Each number is 500 + 40 x the weight over the matrix's rms, rounded and kept within 0 to 999. Layers, rows and columns count from 0. Numbers have three digits each.

# layer 9 attention query, 96x96, rms 0.152, rows 0-14,32-45,64-77, columns 0-47
476521516520499508487494513498514559547522539517529509429486490474472530492535461493517445498542472515525539473500540520531472499511482531501560
508534477502524519481499472488492523561531499534526517492495491497463517498562460516530491481534498544516492527509518518501492471520505528503484
478514499540505494451472521489501542554477569509560540505493518475478557504504457432541489482489465568493529500478513526543492436513487559552497
535496513497501504531524433510507501505509467476454547521512464476494539493492497524515511542512583526476481514535477469482479523490524461504546
515459497526494524540500482533528432440513471507444478485506481517493458513522554529505523563486512490507433525520515455468505500507493483458464
495504538486519488487499509517505505505474534474458512509521531493520469451489523515516526463460523479490573504491436517470527443493495490517492
471481502457494516485463516432440538474503499510479491502559494517520503475460493490493495478526486446480525467465504455498490510484498540529453
484528413506508492478498501486480512492453537508533517491448529488512539555487490441492509452528456583495497481569463524540441500519473551539562
520517510523513508507495503476487540510488553472507535484448534472483536483496420477510482507504474519492536474499538505514460510494471519467524
480486510570447497505464485519447488488492530484498487521507489501494506477493492512483485480460481490529452556475446557473493499555517459526489
492524485539485487537469525524524453481478556503452490518442522490446479520522484498516495537446525526469491533492499501519483500489502539440471
499517509510499503508476523468504479503513535494535507484474491488533549491473463461504469496539491520498486479519471576517443467523514510548511
502458512520513524536507514531487522513516478476459517501528494504497447467485483511522469482415534475529472535506536466526528501491517526524507
520479517524503514490540467475473554551561481520503512488503489488483488502517516488484527475514455471509538487529493502464513492521491507527548
467514487517453496442530497491500487512508502585501488519530524470444429481518520501491517580462506530462529461531535540540494510528452498483563
445463479479537439540498458545502496504463510534476493483529524536530483439472498540525509501450492452529622529467544538470477565448493505522512
624567528625499677443574324415408442680609686537714565340507434435459620611648348477603520513620446604430474422644392554690408424466384550591683
444605513499440462469544580419494489505605532560647567463469494391484556577565470380391502490601411533430501496509426559568473450483493575468551
550471457491504594477532445509487492533523505473486523465544509521425482499526453588537575435466478507483507454483552501499479483524419578521434
506518559536484482480422502529530494441485527505398447525543570513544484534503470485438446479511567544491449503503567460490541501509547460535485
461439485458475520490465518580548524436450497443422536517489527581506411470432536520555426485404525481528567488425533510423540535457472483523430
480479551503497413461469495520535520489464544459557559449499448506533509485577572554494489451486518538541509555468460522521459492486484527467490
493527468568493549492584476490474497503587576579504469420471469413415504491484443439422570569545424530438495565525443520488471475584497494498581
503492533561485531468567530469486430469570512587622444474468493378494575484587441365506538486615468567451508446533406581573473500508485523377609
512457591431525429474515491562486498498573598521536525509506491522521490447463515536502499522518469471573443498459500472486505499487508498537495
558534483499488500529488492499447517486470516561452450477590515457464531542484523532483528590538510593461510452564470416504473502480516608460447
515496484603499522450539487369458467557597527513579525415492501469551538525561399436517561456523501584452436434594473493603489498462451659488565
550407551521557485523458583558517570444489480452411418499551523485603430508464437542535501516453535491572444522418523469421536441502522420551390
485514582550457515478584497445455483583563578575496509441502454498489514529520405519504502458581526476487420451498478581521491492521410531548562
484501473515501509486496494487489514503517513502512491493489490484515500504496479488507466508485508513476505483484504489506518478519501516486520
496477494475539521489512490481519487486496510509483524493503488492492519510536492507501507490526559508472478505480499487489502463477508514492497
522472552510496537475520485473553496479552518523519524475556543487459516514547449459506513502484567461448513467483427534550514470483456523504564
503516494480502433501525506498495453503544450548471462489520515501470501486519529506538507466557532540481454531542482476474528495485553479510495
491502491457524450520536415560513525510491500470464488496491463490492517499516509519522471465513525517512403506520480471425488520510548527484406
457491513443507441453427525528477539492491474492507549508479497540541530520420532504432458508565485519543453522526553492486512545474498489534514
526561484533535463496539489489447470508541574433502447519473494472481497479506556510480479530493475506491612449451497526516460566497520453535529
535519434541479536556552488473537496533490577495555453537510534442504499537585406467526581414509495522459447471497455541506447416516456511497471
516477503545503495537547463455504476526549515501550503552512504414492538460536513420510533471510508472468494461545428540497449510527479437519494
487476531493454536529430504541560575474430496445502480480493493526508534532530543492489462516535517498514502511419472396604517448387530531529444
530567414493443452477534533490459453569505489527496530486510511444450524543478488498515518536561513504490491489483492532492474588553547476547514
491541503534533521480501495432502527536564488547488501466468470475484512532506470438544550502520487513440524508509498505544466396459508565458516
501518562455552479454475492509525519513536529510483518483524477497538465503467551509478475572514555455534502532491596442471521440503550459534432
510591413564506502471589423446412537591520492515473501572440464525576483477438514463492562529511517538523528441545573615429490433466503545472530
# layer 9 attention key, 32x96, rms 0.133, rows 0-13, columns 0-47
467430589467479484494471488538535523432466463459484515477486492554542460501431560518461487576425505457550531508480570472452529490458471477504453
519510438515514481496482502492467460512498492519502519504500504497498527495520465471557507468515517513498509488508493516521484528509517531520494
528511446523494527526546512502508477560537511534515502538484514488477529505517458463538561449505495552475477548517456538479465484534495515475461
508529546471494513525482518501544494560519496541514476509476522432476547507496458474485530509479515532463535451463437492517485447580486519505542
465518498508501479509536572572504528510449477481507508480534515557511446465534574517468446509511492503572494513428529498465457534492511492495474
462520496475498456508451489559475553498417516462491450521448491560514472502482537551413486493506472537534483503488620484480502496555498474525491
442436448544524581503493396457464454521462572530508584466516501510507537484384483450519528536517548464540501471503514562520502454378491482573532
522463477470555511521536450483500443470503541571537504511513504442448540452494430460506510434438454597530488487502477556574558439497446558571598
518463506532477537496556487516488491535418455486499542506489515509482459526468512518533559490586534498489472434482626505438502529463503599527491
508531490447509449525456627539529469449405508485435489571452512517528480482474484518461349425490465486546380563405517453436519545551523489515533
533482510523502579505455440381520446485540551575494537398453451473417519453539462431588578477544549520413504481554572548600477408485472496519576
466524537541487458486509494511477474463527538462491546469491446483545549498456485516490477541459481467459519475559496480468471520492477479502473
508469464504518535527586431380460426564613532530563578456518460424454573524516471441555554500602490469445527474526502498583473557504496535464525
498460450504505546484497467412442466475542565487505539412530479436507539576480524393500492621488520492459570516527516494552460482435469520504576